Part of a small language model's weights: a variant of Muon for these matrices.
Each number is 500 + 40 x the weight over its row's rms, rounded and kept within 0 to 999. Layers, rows and columns count from 0. Numbers have three digits each. The size before them is the row's rms in percent of the matrix's.

# gate: layer 4 MLP gate, 832x320, rms 0.119, rows 821-831, columns 192-255
# up: layer 4 MLP up, 832x320, rms 0.126, rows 821-831, columns 192-255
# down: layer 4 MLP down (transposed), 832x320, rms 0.0744, rows 821-831, columns 192-255
gate821 101:522572492496421488532515499447476489464481492511478558551441538525537539486472560508455538453492519527539566517460522465518548481459494480481509426534445453484521478524507542471485512478508486
up821 105:483515496511501519515453532504548460545427476500456478427566519457540472501529515558453583398547546571490560508429445439425558521508530513473512463524566456533397525542509452481535508491518493
down821 103:461543485479563524472586445470487530450420565489526443476532451439505473489542508497474503484604505493535480517505454499519474499461501539515467489510454531490477528500477487442578509481479498
gate822 103:512547537512513536447541422564553475505454554428498484504409503472468481475495526493526594496495550494478541474520502444502515515528415523419492469476454437534493559495422462543471478420443509
up822 096:430450492554539521534569532642546537491480505453493488636536470522544403467490523468500564506550467520510508473483415491521581544519522457555450496492490514461507558450508459449511530546425523
down822 097:564459448581461422459528454476389479424571460461457500470505447433461543483518463487517474497567444535511563538543518567475500465442457434509475437530543530538540477485492472483496493450504509
gate823 091:563503452477576441459496498506510556467481415468484531493498478513510482482533484487477662503516490525501539497451483525451515468496489536525591546490443506473481495467436494491536553514498506
up823 095:539503572580538525559442543522487554534530580512516518477521493528500519563438534491547484530484469535495516477539568464509491574519424487441505511488535469526494437518497482531535431480536503
down823 096:524532480476521453527464532483466369530466515503559410478454502432455484500527554540574425548483600453529526457535437417419477530525456493507474556521504530532504509516450503498535423488481498
gate824 099:532482530508548467556460493480534492469517489563432563515477475456455515509466551513519432500523511548562402499522532554527492507533570513564431524517575510500454515517451534466510457546540521
up824 100:596519522562502533458508549521423508501409461510466560558498499488520458467535563530574485478512517525465567527513540487465484516433481441463490495550582517488530457494507459502521459435505523
down824 099:469448454487459514553475509498492566533527521453485497491512476465507485527462533587531482540512624484540501536578514462423478491518486551495518504526500482541516471485503492578565491492510492
gate825 103:478515409533514471532481537589474432569516557470475538569523537510472400509471441500560477502508448524526457497501575485551496499477498528481499541511490538456458581522485488491469449544524508
up825 101:471508582507424509460455468498441560528476497490521415542545462528488554535485532538571455569450527502480449511508480565502476602524526518463508425453445460487550442368512517501513497468507511
down825 108:507570462478538504444517448457486530509484582516448417515518517500510524478480459508456537538490510443459418500399501514508546523551522475516475458454412486508497476493510459553518517539548481
gate826 098:490511462526553613470604518479506509509539467511451509508528482532491492541514554460536497481463476534472501527532521478493520517544454516544567467520506503432495518572492488537558493490491599
up826 103:477441456566523566508545442507468550576465462498459472480528522458481497539564527469425506448478521491470459541540562505451534509496549489488569500500506486417496524540497547440527529505404502
down826 098:461533487442412520454454528594452492541521534496444451478452465516457564568560471529494405484435505564497507514529494465467532535503521548498538516480530489549569520495547453471474540429639495
gate827 099:459527446521506468513464494497536413532583581523432464555516538490492512416499459540587477584509459496440515468465546528516574482526429579484463419567506522444459462545441460531487458424466535
up827 097:518480473468434564503503473529540507447552459589507510499529550517542435502538578483464447513477562464533500495488468444519499496486529536506480485487567529462529503524549529552479490417524472
down827 097:520611506411523565642531531525483438470444461490489528501473540421497504524523509423491480474523535493513524425467562486479468509443494493510520485493615450452502525491527435558489493420531489
gate828 098:574598491486412473491513567570521618481563547443569472484444503486525485444543492485559560487549500543522499442445479509499511475497528479549494471406495480481456530465445463484450479523461427
up828 100:527504470518527464519495460611519467490428472506520462557472497589566514475529451533548466487544533452518464545439526510472546468513508514546522418510566515478437477578513447440553410476492531
down828 099:509578537554478520453508487568550451514492504530472463480458503526536517512462470488502485516571438561562517409451526445479552498546474493475579454504508515543539536474511523438451542439485387
gate829 097:539509547511524515534480534517556415466490452466522464510552519533555562529498536489461471566566451484484524493503529478467521496488422475514392570450470536473551515516480556586498498503546578
up829 098:464527573494450488559492523549454547545467553458561513494480480512555460536463473496562481488484502487488469496499568461522522478536535515467517443510541528528523449544483498526550539463443512
down829 098:516468487502523521488411516511493464467473473444518510481479518488439512494424468515487458501501534450588502534496461505491510500519503473508552460514536510567421555497496554543459501493576544
gate830 098:497392433485589483540504454503432516534437472468498477515537498498491458410478486454471533442474515509459529552525455641519514499487498495430516479495485436465430482449606454528491531476518395
up830 102:460446534488508414482501457501519454496482474501515512496541488518444496501515534497532484525537546482480423450448506589473525508531575484464483458531485571450524555457491521442532483511429493
down830 098:462513475498531490507457447513491467552499499561447530526462490518525505453529568497455491509536591497538514520458441460494455531489511460436439490532523573492487451439559568495457512519546379
gate831 107:523516493519525583522469477558428598510533507460509460454445478535502536484515548526450492440541453545462493450482476454516521383476433524498514485561494447606490431477472483534434574542482496
up831 107:462566464457468477454468542473428474495475458451503484545611460495508535477594497470487503534483458509500508482513516545495447514457504480440487506486438472431469460386437513506591475523526508
down831 105:512528530491449543530550512606460548467485475520537460531516514453548462464487507504429422443556516475473484532585452519458459443523542527477496505455482554455520506553514462437508502483577506